Weights of a small transformer language model.
Size: 14 layers, width 128, 4 heads of 32, MLP 512 GELU, vocabulary 4096, 3.84M parameters.
Architecture: learned positions, no biases in attention or MLP, untied embeddings.
Training: a variant of Muon for these matrices, 96M tokens, 11705 steps.
Each number is 128 + 24 x the weight over the matrix's rms, rounded and kept within 0 to 255. Layers, rows and columns count from 0.

# layer 3 attention output (transposed), 128x128, rms 0.552, rows 22-42, columns 0-63
[[170 120 125 108 131  70 116 159 133 110 115 138 140 155 149 152 149 123 119 130 133 133 128 114 116 163  91  99 109 117 149 119 152 113 150  96 141 142 117 110 130 132  98 154 143 133  71 117 127 139 132 138 135  90 130 118 106 136 124 105 150 137 172 146]
 [149 127 147 141 121 125 182 128 144 152  79 134  58 130 154 105 139 132 145  96 149 105  89 159 154 109 124 166 134 147 153 133 118  99 123 159 112  41 130 137 155 150 141 121 144 137  77 162  98 109 143 156 129 134 101 127  95 130 111 130 133 205 131 108]
 [125 164 137  81 119 165 121 103 139  93 107 166 150 155 118 118 111 120 165 141 149 157 138 137  86 178 100  95  71  93 118 108 150 131 148  94 120 130 144 120 130 111 117 141 148 112 126 113 174 122 143 154 132  69 140 107 129 152 128  91 144  86 121 193]
 [133 127 129 155 135 126 125 103  91 122  84 134 163 148  98  83 111 149 124 127 138 124 137 153 129 159  93 125 158 142 117 102 135 137 115 163 110 138 112  90 143 140 127 120 107 109 161 126 143 121 150 123  98 143 149 122 125 141 126  95 115 123 143 144]
 [127 144 103 126 115 143 133 153 134 152 133 139 162  96 113  86 113 107 135 135 125 148 139 123 101 122 131 115 151 162 138 155  95 130 142  85 148 143 143 125 137 124 121 133 135 109 132 146 141 133 133 101 111 131 146 133 136 152 169 112 155 126 128 114]
 [106 126 116 175 164 120 140 132  94 155 105 128 145 122 103  89 136 143  95 132 161 122 117 123 154 139 174 164 133 147 182 131 141 146 146 135 153 138  83 150 114 134 134 104 148 106 175 119 142 142 113 115  98 131  83 118 132 117  87 123 136 102 207 118]
 [116 112 133 166 143 130 144 105 110 130 174 140 142 145 117 120 151 136 109 172 111 130 119 151 152 126 176 139 131 183  61 133 102 139 136 126 135 164 140 113 139 111 131 149 111 107 155 129 134 145  94 120 121 137 101 117 150 141 134 147 117  98  88 114]
 [128 150 113 117  67 123 173 156 135  88 103 147 133 132 106 171 112 137 118  93 141 141  77 155 127 157  95  81 113 110 118 121 122  88 141 127 145 186 128  92 169 119 123 154 130 132 177 119 141 147 133 158 141 134 145 160 111 103 144 103 129 159 163 227]
 [122 131 128 150 114 154 135 129 118 116 107 139 137 143 124 113 108 150 136  92 112 140 131 158 127 137 134 121 132 142  69 129 111 167 142 140 142 150 143 123 138 133 153 105 125 118 157 146 135 114 120 133 153 133 133 144 137 103 149 116 125 128  85 136]
 [140 139 104 117 116 154 110 158 178  98 122 139 133 136 154 163 133 121 148 132 140 124 140 114 135 116  95 118 117  99 100 120  87 124 118 113 117 113 125 145 114 141 135 120 121  99 129 149 128 126 159 134 158  91 148 124 112 117 125 121 117 121 124 138]
 [126 114 104  95 125  91 142 132 170 105  82 170 111 112 139 156 123 137 127 134 115 126 119 138 117 123 112  97  59 105 131 124 105  96 138 124 110 135 189 138 149  90 102 154 143 138 115 148 137 107 143 153 178 104 111 122 124 157 148 148  88 127 135 153]
 [135 127 128  99 129 101 111 120 135 132 136 118 163 110 125 157 109 109 171 136  95 154 159 139 141 141 104 138  73 119 131  99 136 165 138 155 145 114 154 152 148 120 104 118 122 139 116 110 152 110 129 144 168  84 156 157 146 135 151 148 112 121  98 104]
 [125 109 126 102 157  88 120 155 144 138 131  88 148  60 113 103 118 123 103 157 126 120 142 129 112 122 133 152 143 132 134 134  88 124 185 129 136 139  94 144 107 137 144 117 118 123 116 134 110 119 133 137 154  85 133 140 160 117 120 144  70 100  96 114]
 [148  93 125 102 137 131 124 110 138 109  96  93 116 119 137 129 151 141 141 120 129 132 157 119 147 173 107 132  94  81 157 125 143 136 131 119 135  91 133 146 122 146 121 113 128 126  97 126 145 122 148 146 146  82 142 152 131 130 125 105  91 144 119 145]
 [ 68 101 178 169 157 159 110 127 104 136 126 145 124 100 135 123 107 145  62 148 101 131 140 108 129  98 135 123 106 138 166 153 144 163 115 139 134 150  96 127 104 135 176 102 107 137 158 112 134 162 126  93 115 136 109 129 129  90 122 120 113  59 138  94]
 [141 133 103 132 139 121 135 121  93 117  62 140 102 127 105 147 148 122  85 176 131 115 137 136 144 157  86 136 156 139 129  96 139 121 146 129 189 128 115 147 136 145 126  82 103 144 131 120 126 127 119 126  86 139 134 118 126 120 131 170  83  71 133 108]
 [144 166 129 146 135  88  98 134 129 146 124 130 110  79 126 132 128 126 116  92 183 166  77 107 185  88 159 140 147 139 144 145 125 157 114 145 152 108 104  92 165 140 105 102 127 135 160 157 105 106 146 157  79 151  91 112  94 121 179 120 117 131 116  97]
 [106 123 131 145 112  47 147 106 145 128  97 119 179 137 114 158 154 104 175 161  97  84 168 118 157 136 140 103 131 156 117 158  85 108 107  94 162  92 128 126 127 121 107 170 112 176  84 129 118 129 128 102 110 125 118 144 107 158 159 123  97 170 146 106]
 [137 127 157 149 110  85 142 140  97 149 108 110 111 106 130 135 103 136 144  92 127 103 182 121 113  87 103 119 192 147 118 154 114 105 116  99 107  77 133  97 115 151 125 134 139 146  98 129 107 122 121 109 118 188 141 139 109 124 149 139 157 153 151 101]
 [131 135 142 166 123 122 133 141 120 136 144  96  79  88 168 125 147 129 124 119 133 155 116 151 137 136 127 135 129  94 168 131 128 177 111 105 140  88 107 139 113 156 123  85 129 152 111 152 145 163 137 183  87 101 116 102 137 144 101  86 103 110 111 111]
 [188 117 123 125 161 112 112 160 140  98  60 157 126 122 100 119 127 131  87 111 164 108  83 102 123 154  84 120 151 124 134 158 134  95 173 156 133 117 154 130 107 131 112 131 154  98 111 145 141 150 100 122 182 133 127 109 128 111 131 116 141 134 181 155]]
# layer 3 attention value, 128x128, rms 0.162, rows 23-42, columns 0-63
[[ 84 107 154 122 147 130 114 103 147  99 128 134 128 129 132 139 125 184 103 153 123 105 157  99 165 191 108 116 107 160 121  79 108 136 164 115 113 143 111 121  65 179 126 155 124 122 183  56 106 111 124  93 128  93 156 149 107 120 132 126  72 139 101 156]
 [136 124 164 139 157 165 144 111 118 150 135 150 127 124 142  89 166 102 149 140 135 129 123 151 111 110 107 148 158 145 153 161 125 117  80 154 122 138 134 115 125 122 121  70 126 150 122 205  86 128 110 102 146  96  94 132  88 134 109 156 149 139 143  94]
 [134 106 127  76 117 117 135 126 135 132 127 127 132 125 120 121 149 133 124 113  95 146 105 156 164 135 112 112 109 138 129 117 136 121 165 134 117 121 152  92 121 119 124 138 131 135 134 129 125 122 132 147 122 127 142 129 153 136 105 106 125 134 126  98]
 [148  83 155 121  87 149  82 102 147 122 121 136 167 142 179 129 129 151 105 143 111 115 120 115 138 141 124 122 122 139 152 166 119 111  97 114 129 120 138 162 172 109 128 149  79 154 126 101 123 119 178 124 104  93 123 135 157 147 151 121  81 112 136 128]
 [ 96  73 119 136  96  89 141 150 193 143  86 105  81 146 146 152 110 142 127 115  61 136  82 113 117 150  69 139 135 102 137  86 147 160 116 110 161 105 145 152 132 148 102 154 143 103 123  67 161 132 125 137 136 123 140 121 128 123 145 136 136 124 128 162]
 [129 133 139 144 108  89 133 165 179 145 159  83 100 161 153 148 103  84 131 130 108 126 109 101 112 121 107 157 129 131 121 114 168 161  94 123  88  91 166  92 177 141 149 117 131  99  83 129 130 109 137 144 150 122 143 127 130  99 138 165 144 155 113 143]
 [122 161 155 148 151 119 134 102 102 134 135 107 143 108 142  83 173 140  94 154 129  93 206 141 140 110  92 158 126 146 153 111 119 123 135 131 110 160 125 105 105  90 146  74 108 130 113 187 115 127 163 102 104 105 123 145 173 144 110 158 191 121 130  60]
 [136 137 123 141 100 103 129 134 135  91 104  71 109 125 173 141 126 112 118 128 127 124 152 146 150  84 107 122 132  57 100 159 125 162 110 144 122  99 148 166 154 108 124 119 149  76 136 144 147 105 170 136 135 114 143 111 179 123 134 107 145 130 133 131]
 [111 125 128  95 126 195 140 130 130  92 137 142 157 113 116  78 109 113 139 130  87 134 109 170 156 163 157 120 147 183  94 108  55 134 105 126 134 103  99 110 142 163 127 127 121 117 112 117 126 137 141  99 131 147 128 108 169 143 135 130 128 128 123 119]
 [147 154 120 160 130 166 175 141 130 136 145 111 102 140 156  94 143 162 128 132 138 132 124 124 157 114 129 148 139 119 158 105 138 120 104 109 100 135 107 112 150 138 129  89 137 134 130 121  91 144 151  87  94 153 143 149 130 110 119 132 159 155 136 100]
 [131 147 145  94 143 162 132 120 130 140 128 138 102 147 110 127 102 170 106 132 149 117 112 107 175  92 114  99 173 106 151 132 109 112 138 105 104 104 137 115 102 125 136 129 121 136 140 119 101 149 140 149  84 152 121  96 122 104 127 138 132 151 135 154]
 [152 122  96 153  88 146 139 112 142  89 112 168 111 165 109 168 125 130 150 126 129 122 143 140 123 108 155 124 132 121 152  71 126 122  97  90 122 131 125 139 129 109 145 111 127 127 107  89 139 119 130 103  64 154 135 104  95  91 172 156 152 102 136 149]
 [142 164 129 136 101 132 134 121 142 105 122 169 117 159 103 108  83 128 152 132 167  98 102 147 109  98 121 123 136 145  82 105 109 113 124 129 108 142 115  95  96 134 131 115 103 179 125 150  92 163 133 127 109 170 111 139 154 109 125 130 138 137 132 123]
 [128 100  55  67  88 107 175 104 144 155 146 128 123 140 119 139  91  82 190 134 116 147 131 125 135 128 151 114 151 114  88 152 137 111 167 114 124 124 122 144 107 157 108 155 182 133 121  93 165 108 133 140 141 150 162  98 116 125 121 116 129 115 124 161]
 [ 91 126 121 110 127 139 126 113 163 115 147 119 115 124 142 116 106 102 100 141  89 124 114 122 121 154 116 113 159 127 142 119 107 135 139 143 109 115 129 128 139 114 139 167 136 119 109 167 175 137 125 134 143 125 143 141 118 140 141 151 187 167 157 141]
 [111 141 116  75 106 135 137 158 161 108 145 101 143 118 140 129 120 116 129 170 105  95 109 147 130 113 140 118  77 130 165 145 133 125 126 143 137 160 124 181 165 113 134 155 101 124 120 130 147 141 116 111 130 143 138 122 132 123  76 106 114 137 145 163]
 [179 128 162 145 129 100 116 146 127 144  84 122 117 134 118 121 120 150  56 110 145 167 117 102 120  97 141 115 110 100 148 155 121 129 174 157 147 131 140 133 141 121 146 134 138 159 149 121 123  97 130 107 140 132 155 106 134 151 133 140 120  87 117 110]
 [106 147 152 112 165 139 114 126 136 115 104 121 163 117 160 122 152  92 124 158 129 162 111 154 145 157 161 153  76  87 168 119 149 100 136 124 135 143 104 126 120  88 130 148  99 108 189 144 151 100 143 115 126  85 107 134 108 173 110 134  98  85 110 160]
 [115 135 129  80 158  95 135  99 154 140  91 144 120  99 122 136 128 126 152 153 116 144 114  91  77 108 111 117 125 146 121 156 106 102 126 121 141 131 132 131 108 152 112 152 170 148  84 102 124 140 136 115 129 143 168 174 118 129 136 113  98 119  97 161]
 [121 105 109 104 100 122 132 137  98 108 143  74 100 118 169 105  89  77 139 178  95 181 104 154 131 119 136 140  86 125 107 135 126 121  85 118 139 139 129 127 137 116 121  84  62  98 173 135 100 163 158 114 140 115  93 138 103 139 125 117 171 132 117  76]]
# layer 3 attention query, 128x128, rms 0.202, rows 32-63, columns 0-63
[[117 120  90 133 152 135 117 137 111 121 121  93  98 137 143 148 115 169 160  82 115 105 168 123 136 128  97 139 142 107 125 113 165  95 108 109 103 136 122 171  99  99 142 123 140 160 131 131 135 153  83 119 113 151 134 137 174 161 146 141 122  81 121 141]
 [153 153 121 152 117 119 148 129 116 110 151 130 123 172 145 118 111 111 148  97 155 143 106 136 113 160 120 134 134  98 145 109  95 133 132  81 164  97 142  92 137 123 124 101  92 162 124 142 109 160 109 141 105 133 110 122 124  93 132 126 167  89 103 133]
 [104 116 117 123  99 143 104 133 129 117 157 146 124 133 134 137 129 176 137 159 128  94 108  87 105 142 159 130 111  92 105  99 133 113 127 162 119 138 152 151 124 132 138 166 116 147 105 127 138  99 125 106 138 144 158 125 143 148 133 153  71 143 153 158]
 [ 39 101 146 140 103 183 139  98 114  99 112 124 131 132 155 116 164  88 113 109 103  94 153 121  83 169 133 158 123 119 123 142 116 142 130  92 136 115  97 125 109 119 176 122 151 146 113 136 130 141 153 132 138 159 110 150 124 142 151 126 122 119 123 131]
 [118 132 164 112 143 138  62 141 124 155 132 135 128 140 100 113 109 120 121 206 140 141 127 134  76 146 122 146 122 137 174 173  96 103 100 111 147 119 137 120 128 148 151 119 145 140 145 140 103 132  87 137 153  92 114 123 122 148 119 169 122 149 106 134]
 [133 112 142 148 112 115 105 144 126 109 127 147 134 134 130  78 125 106 139 143 147 145 129 175 169 131 105 109 137 104 110 145 113 118 132 123 143 140 122 110 132 118  70  95  77 151 144 144  84 105 125 130 113 110 101 121  88 134 119 106 152 156 152 103]
 [130 110 127 146 122 131 134 139 122 133 131 101 148 154 109 122 145 159 124 122 105 133 132 130 125 104 138 135 131 117 129 114 122 162 102 123 135 116 127 115 102 103 115 115 144  98 136 142 119 143 117 132 141 144 103 113 125 157 134 119 122 108 136 111]
 [137 145 137 135 130 162 150 143 175 124 121 150 137 175 145 164 139 141 102 157 105  74 108 145 150  77 122 175 113 114 130 136 101  70 108 161 130 140 156 141 105 107 124 109 171  97 115 172 136 121 133  77  91 112 150  61 125 134 132 162 123 127 110 128]
 [147 138 139 168 140 182 121 106 173 146 106 108 107 127 105 157  99 138  91 117 127 105 140 147 101 120 185 135 136 139 149 107 149 137  89 113 125 113 153 118 103  92 124 156 120 153  89  94 155 115 160 151 109 146 160 117 130 143 158 135 121 109 119 119]
 [105  84  94 126 125 138 117 144 156 158 109  98 114 134  94 132 162 134 104 137 161 165 133 153 100 106 152 148 159 195 140 110 114 169 126 130 116  89 109 108 153 128 112 131 133 162 151  94 117 121 109 109 105 159 150 114 125 136 135 114  98 125 128 120]
 [ 97 136 145 161  96 158 174 134 125 121 135 120 115 121 112 146 197 103 147 114 120 132 151  77 101 122 114 121 100 132 147 175 107  90 146 123 124 129  94 131 114 149 129 141 129 158 136 159 131 134 153 136 109  99 151 118 112 151 115 117 142 102 112 154]
 [ 86 139 118 101 125 140 134 104 128 122 119 134 146 129 138 110 113 153 122 183 123  97 170 139 140 173  87 132 116 150 143 155 131 108 128 112 111 123 136 134 121 115 137  89 148 108 121 106 138 101 140 109 117 127 119 122 113 136 122  95 144 136 146 162]
 [122 110 154  99 142 136 127 129 128 120 115 122 124 110 136 118 128 140 136 157 104 146 122 125 110 116  56 103 124 135 119 132 129  90 113 130 114 158 148 142 158 137 133 104 104 111 134 115 144 175 142 161 146  95 128 123  84 149 149 117 121 129 123 102]
 [129 176  95 104  91 148 121  86 154 103 150 104 154 117  77 139 109  97 110 147 136 139 134 118 121 135 134  70 163 131 145 101 133 115 123 148 128 103 125  93 101 135 154 114 111 161 146 136 111 169 139 109  97 142 122 133 107 107 140 185 128 145 111 105]
 [149 116 163 102 136 119 125 128 149 139 115 127 154 124  96 137 154 128 116 127 119  72 135 109 128  96 183 149 166 144 105 113 147 136 118 148 128 107  95 105  87 125 144 138 134 169 114 149 174 108 135 163 138 100  89 141 108 113 138 142 138 109 130 164]
 [107 102 102  85  77 147 150 154 137 138 119 123  67 137 115 178 133 108 130 134 130 165 110 168 140 126 106 102 103 192  94 151 187 117 127 134 121 156 147 140 132 130 116 146  98 138 115  93 144 121 135 124 118 146 141  98 113 149  69  97 119 151 120 167]
 [ 96 155 136 128 164 126 113 106 139 144 146 152 146 123 147 120 121 124  99  96 106 147 106 155 125 117 100 105 100 112 153 167 132 146 125 146 127 118 104 168 104 143 149 161 118 129 105 122 138 137 147 160 127 148 112 162 128 130 116 149 113 142 154 136]
 [130 107 132 105 137 174 116 149 112 134 158 109 129 121  96  97 106  90 119  89 137 110 127 126 114 107 142 110 142 119 120 149 147 107  94 141 120 151 112 122 113 127 133 134 120 111 110 138 138 157 133 148 118 110  90 118 148 145  94  93 104 111 135 145]
 [135 110 104 131 120 103 149 123 127 129 116 152 178 125 104 136 117  90 109 122 158 121 136 153 119 148 101 142 140 133  90 120 131 186 158 141 106 144 105  91  90 128 122 156 138 152 132 136 151 157 109 107 131 147  95 147 124  88 121 115 100 143 101 149]
 [110 158 104 164 119 147 142 144 109 118 133 127  91 151 124  91 121 106 117 117 146 101 105 111 136 168  89 123 118 156 130 125 147 163 129 187 114 141  56 139 165 140 140 149 110 136 101 109 115 146 137 152 131 133 141 107 110  88 105  91 131 116 131 132]
 [147 132 139 122 130 113 100 148 119 129 137 140 137 130 162 162 149 114 115 134 142 118 126 125 108 158 125 150 107 139 157 102 122 141 138 126 155 138 115 113  90 135 140 132 146 138 136 118 110 139  92 154 120  84 110 111 130 115 155 156 143 112 114 157]
 [156 127 159 149 103 113 121 162 152 141  99 150 151 139 148 114 115 115 144 129 155 155 145 158  96 151  86 104 105  91 148 139 132 145 142 117 135 133 158 149 105 126 109 117  96 124 144 131 119 143  90 108 143 135  64  96 101 154 132 120 147 117 129  98]
 [159 139 145 124 145 114 128 142 131 133 156 139 151 121 120 107 118 133 142 126 141 112  81 130  92 141 124 139 135 114 122 129 119 110 115 141  98 128 126  89 135 154 142 138 143 144  82 125 129 120 136 117 137 132  97 123 177 139 106 119 158 111 136  92]
 [138 151 116  93 111 140 177 125 134 119 150 175 170 138 149 112  99 120  88 114 123 150 123 113 155 159 115 117 118 120  77 103 118 133 164  99 121 127 119 160 122 138 147 131 121 126 142 124 106 141 131 182 150 110 128 115 147 115  92 128 158 146 128 121]
 [113 116 146 165 114 118 123 114 134 153 107 118  82 152 101 126 130 163 118 117 102 112 111 145 115 159 107 160 123 119 138 156 125  84 104 101 105 131 118 108 106 145  89 137 126 130 128  74 138 127 125 158 136 168 120 148 134 127 115 133 122 100 122 116]
 [167 134 132 108  98 106 141 153 127 127 134 112 124 143 160 104 100 106 196 145 131 127 139 118 121 112 157 118 134 106 129 146 147 122 133 130 116 138 157 137 122 150 139 144 100 172 129 126 111 137 128 144 128 125 146 125 130 138 152 116 146 133 132 151]
 [104 104 170 118 159 114 107 116 141 106 120 146 137 108 124 147 128 111 149 106 121 155 122  98  93 125 103 143 142  97  93 130 151 124 153 123 147 158 153 157 123 123 133 135 125 140  86 132 125 133 110 177 128 130 124 118 113 162 161 125 124 121 141 125]
 [143 107  64 124 147 153 117 128 154  73 146 106 104  78 126 154 110 132 118 122 149 143 157 112 178 120 111 123 132  93 116 146 151 134 117 146 128 138  85 153 139 120 119 152 186 101 170 133 127 144 137 154 140 165 123 112  99 107  90 123 114 135 106 141]
 [100  87 137 117 122 110 105 136 125 141 162  94 151 161 131 124 158 112 131 127 163 122 106 121  74 106 139 137 152  64 179 120 138 130 168 111 147 127  93 135 157 121 147 131 149 158 110 140 113 129 134 155 133 149 136 137 104 134 133 117 143 129 145 164]
 [143 128 152 107 130 119  88 146 137 136 178 133 141  81 170  96 125 133 138 161 145 124 138 156  94 151 133 135 122 128 135 138 121 160 122 104  87 159 166 171 117 148 107 121 159 155 122  96 135 109 121 127 174 128  85  88 111 131 114 112 178 128 153 173]
 [103 146 103 131 126 137 125 112  95 136 121 129 140 113 135 120 148 190 112 105 150  96 126 119 151 139 114 111 179 101 129 104 104 121 124 111 121 125 106 156 139 107 129 129 120 113  97 127 122  89 130  98  95  69 110  94 156 128 124 158  96 134 136 104]
 [162 108 126 134 166 123 173 118 134 120 159 145 109 148 143 142 132 110 130 158 107  86 125 145 162 146 100 123 140 180 120 121 127 123 121 151 106 117 166 127  90 128 123 132 130 151 116  96 123 123 106 131 125 128 128 123 137 129  96 106  47 123  96 132]]
# layer 3 attention key, 128x128, rms 0.195, rows 32-63, columns 0-63
[[122 161 152 132 132 158 130 132 140 120 103 125 149 108 104 134 123 100  98 131 132 111  94 178 149 140 148 148 100 121 117 158 119 162 141 162  95 104 116 101 126 131 190 143 128 138 155 143 107 120 141 152 139 133 120 128 101  92 104 148 137 114 110 119]
 [133 161 119 121 147  91  88 119 118 149  88 124 150 155 118 133 139  81 133 144 132 107 117 128 114 133 128 142 121 154 173 143 144 135 113 136 119 167 137 127 142 107 139 154 153 126 153 140 113 118 119 115 123 104 157 141 143 141  92 174 134 151 156 118]
 [156 129  95 125 133 133 121 162 145 132 111 116 123 130 118 172 127 113 161 121 154 127 101 128 147  82 162 131 102 116 115 125  92 114 110 121 125 129 111 133 154 121 141 126 118 111 136 146 123  93 151 160 135 107  99 139 124 126 163  89 141  95 131 111]
 [121 172 104 140  91 120 139 141 135 148 145  95 104 102 143 103  89 136 122 143 112 148  87 127 127  97 132  98 133 139 120  91  99 118 117 117 142 109  98 142 161 154 127 156 122  96 150 125 125 107 104 146 103 170 128  99 120 127  87  92 103  89 121 113]
 [140 111 140 149  94  94 152 117  95 146 147 136 129 125 135 149 138 140 154 142 113 131  99 108 141 121  92 153 120 132 171 108 135 133 142 120 131 123 160 136 112 159  94 126 128 103 149 127  96 128 125 115  90 115 123 130 127  92 107 142 136 150 129  96]
 [127 115 150 140 105 130 115 126 105 145 156 144 152 114 131 146 128 147 131 137  90 153 143 103 133 108 132 166 162 176 156 140 170 113 135 132 158 154 119 143 109 114 118 147 173 125 105 129 128 114 166 126 146 130 146 155 105 116 110 134  83 113 108 166]
 [125 161 171  94 140 117  98 127  82 156 157 138 120 125  82 118 135 106 123 123 150  96 110 155 125 114 122 143 129 154 103 151 170 105 150  96 104  94 107 157 135 137 144 143 138 164 136 131 126 128  78 138 107 138 138 102 116  96 100 133 106 142 160 113]
 [139 141 116 122 136 148 127 125 113 143 137  69 158 153 119 111 145 145 136 139 126  89 121  91 121 171 158 129 114 106  82 130 120 147 116 113 143 105 127  97 165 159 164 129 130 133 116 103 144 114 129 155 156 108 125 139 140 136 117 137 125 130 169 152]
 [141 169 111 127 167 144 125 149 155 150 112 124 145 129 119 120 109 117  99 133  90  98 133 157 125 166 126 105 149 144 109 133 129 137 115  97 122  97  91 116 120 153 115 142 123  89 124 126 116 139 147 140 173 109 119  86 120 128 126 119 114 122 127  95]
 [ 91 170 125 131 154 136 130 113 136 112 179 110 106 130 144 101 104 141 133 137 100 119 124 124 166 122 132 132 113  92 155 105 142  85  87 127  95 128 169 135 105 121  96 115 123 109 138 134 138 132  89 107  95 124  87 139 136 129 102 185 124 154 109 110]
 [149 108 119 137 105 111  85 135 146 122 146 147 153 151 171 111  91 131 135 126 130 137  88 126 138  76 125 139 121 124 126 123 140 179 123 128 133 156 118 177 115 108 143 127 101 144 155 106 129 128 163 110 142 170 121 124 149  93 152  99 132 168 141 143]
 [140 135 101 129 147 144 144 116 120 142 111  76 109 128 119 176 149 119 157 105 105 138 107 179 111 136 138 141  97 144 110 124 111 144 167 108 136  79 117 139 159 124 135 103 114 133 102  97 114 118 140 114 153 120 146 130 131 119 136 138 135 108 106 108]
 [151  92 122 158 112 120 122 133 130 144 154 107 126 114 136 137 167 154 106  93 120 123 153 137 150 110 154 139 135 120 106 179 120 128 150 150 166 121 126 113 128 108 130 137 150 124 123 143 127  78 111  96 103  99 125 107 142 124 148 131 134 144  97 124]
 [120 118 130 147 145 145  99 137 123 146 153 112 135  78 164 124  83 107 118 112 154 101 107  92 130 153 131 142 126  97  95 128 152 129 143 114 103 140 134 128 165 147 139 120 139 113  77 104 123 122 127 136 134 120 112  95 142 145 109 115 162 136  90 127]
 [143 141 151 149 111 150 134 116 147  78 126 117 112 151 105 124 135  98 152 116 138 176 127 142 137 151 141 127 126 127 119 109  92 174 132 122 128 122 125 126 125 102 119 140 123  77 138 105 111 146 145 142 130 126 115 119 109 133 119 110 162 145 142 107]
 [169 137 119 132 150 153 132  99 173  94 118 124 137 113 141 119 173 143 172 139  96 113 161 103 156 135 114  99 137 104 123 127 127 135 118 162 121 111 154 102 149 124 132 116 121  90 120 132 130  93 155 121 157 113 153 173 145 150 136 125  75 136 107 129]
 [104 137 129 172 123 118 175 109 122 147 144 151  99 138 152 132 136 151 126 129 156 121 108 141 126 146 161 145 161 159 120 130 100 111 128 116 136 120 107 124 122 125 205 115 148 118  98 138 130 131 127 131 125 133 164  98 133 148 136  95 167 124 146 115]
 [ 97 152 165 153  87 165 117 134 142 161  78 146 143 137 137 112 133 137 114 128 133 149  71 102 119  96  93 126 138 118 157 146  76 172 115 142  92 100 106  99 131  83 153 150 154 110 132 155 119 119 130 117 108 121 114  84 147 100 148 105 131  95  92  99]
 [141 128 147  80 102 138 118 104 105 132 153 109 103 145 103 147 141 132 149 154 133 101 150 156 112 130 123 122 120 153 138 137 147 123 130 170  90 122 118 157 133 142 145  94 107  94 125 114 123 138 180 117 141 139 112 113  94 130 114 109 137 138 119  89]
 [143 119 139 114 122 115 114  87 139  97 135 126 105 111 126 141 135 120 130 149 116 144 156 150 152  77  87 183 160 102  91  97 120  80 148 143 109 118 182 138 143 148 136  92 140 103 141 145 144 121 130  96 114 185 142 144 131 146 138 169 115 123  89 150]
 [107 112 101 128 156 103 153 125 130 136 143  98 124 158 111 118 138 109 114 126 127 157 110 116  86 139 164 139 120 134 151 141 152 123 134 154 132 183 129 131 152 145 117 122 119 149 139 128 102 151 126 123 130 156 116 147 135  93 137 137 119 170 122 104]
 [144 121 120 140 149 121 113 105 142 153  96 146 135 158  69 113 151 117 119 153  98 135 102 120 133 125 129 175 142 133 166 114 136 118 120 131 135 121 122 150 124 109 106 115 114 130 112  95 129 143 145 137 169  89 183  97 122 133 143 122  95 141 121 124]
 [122 137 128  97 140 117 112 136 132 145  80 114 158 133 158 152 184 105 113 137 109 150 122 112 137 124 153 131 141 118 146 164 114 129 169 117 172 163 125 141  95  98 116 120 118 114 132 159 133 138 153 152 110 104 122 121 103 138 129 158 115 103  99 124]
 [100  97 138 124 135 116  68  93 141 125 113 137  83 133 115 137 142 115 135 149 132 135 134 136 114 126 109 135 113 139 133 179 165  83 125 151 183 155 149 161 118 133 163 110 166 122 124 160 126 106 139  97 117 135 144 111 115 164 133 162 135 124 115 105]
 [106 117  92 107 159 153 131 139 163 140 116 109 139 134 173 127 145 105 130 147 108  98 147 126 124 142 109 134 130 133  92  73 159 159 126 162 118  99 130 130 103 131 176 145  86  99  98 130 138 160 116 122 159  74 149 148 105 117 116 124 111 129 112 105]
 [104 158 139 121 149 137  97 145 139 130  77 138 151 118 109 156 131 140 132 130  77 152 134 109 126 121  82 166 105 147 128 109 110 145 135 122 132 160 120 123 136 128 108 148 142  87 149 160 141 127 107 103 104 124 132 134 144  95 140 132 122 159 172 122]
 [134 129 100 134 113 133 159 146 175 109 105  96 143 126  96 133  97 127 110 131 113 147  96 142 121 103 143 130 120 156  77 171 138 152 118 132 154 133 107 129 132 109 164 114 152 138 156 128 131  67 165 114 131 115 138 148 131 103 109 127 125 139  87 128]
 [121 121 175 150 117 154 140  83 136 132 121 125 141 169 107  99 108 117 127 113 160 116 118 104 152 124  97 113 135 147 136 123 101 100 173  88 115  92 152 118 129 105  93  92 165 124 165 111  88 125 146 104 102 105 148 100 183 162 129 130 111 139 112 166]
 [123 111 110 138 100 129 138 116  86 138 138 130 109 124 112 125 115 160 128 105 107 125 108 131 131  78 152 141 130 144  71 122 162 141  89 129 125 138 148 117  94 137 146 155 131 119  75 117 129 109 152 129  99 118 114 126 117 107 126  99 121 122 103 112]
 [142 127 124 163 145 124 141 100 101 141 103 135  89 149 121 176 159 111  83 126 151 172 111 106 173  81 100 134 113 100 140 143 123  63 175 139 132 126 122 104 128 104  96 129 129 140  90 108 128  85 173 106 119 129 167 188 160 128 125 150 130 116 121 109]
 [107 159 181 103 121 124 121 161 128 132 107 155 113 159 113 135 112 115 149 134 145 120 127 145 120 108 148 143 121 124  92 149 119 137 150 135 106  87 150  82 123 146 124 117 118 130 162 162 138 138 134 153 115 175 104 173  97 175 119  87 124 124 111 134]
 [128 164 148 117 106 145 121  91 124 117 151 102 155 134 142 143 116  91 154 138 107 112 126  89 109 103 150 118 103 141 118 131 112 100 149 138 119 103 156 124 129 143 144 133 112 106 127 150 150 134 160 131 111 130 131 164 106 132 167 130  94 146 150 161]]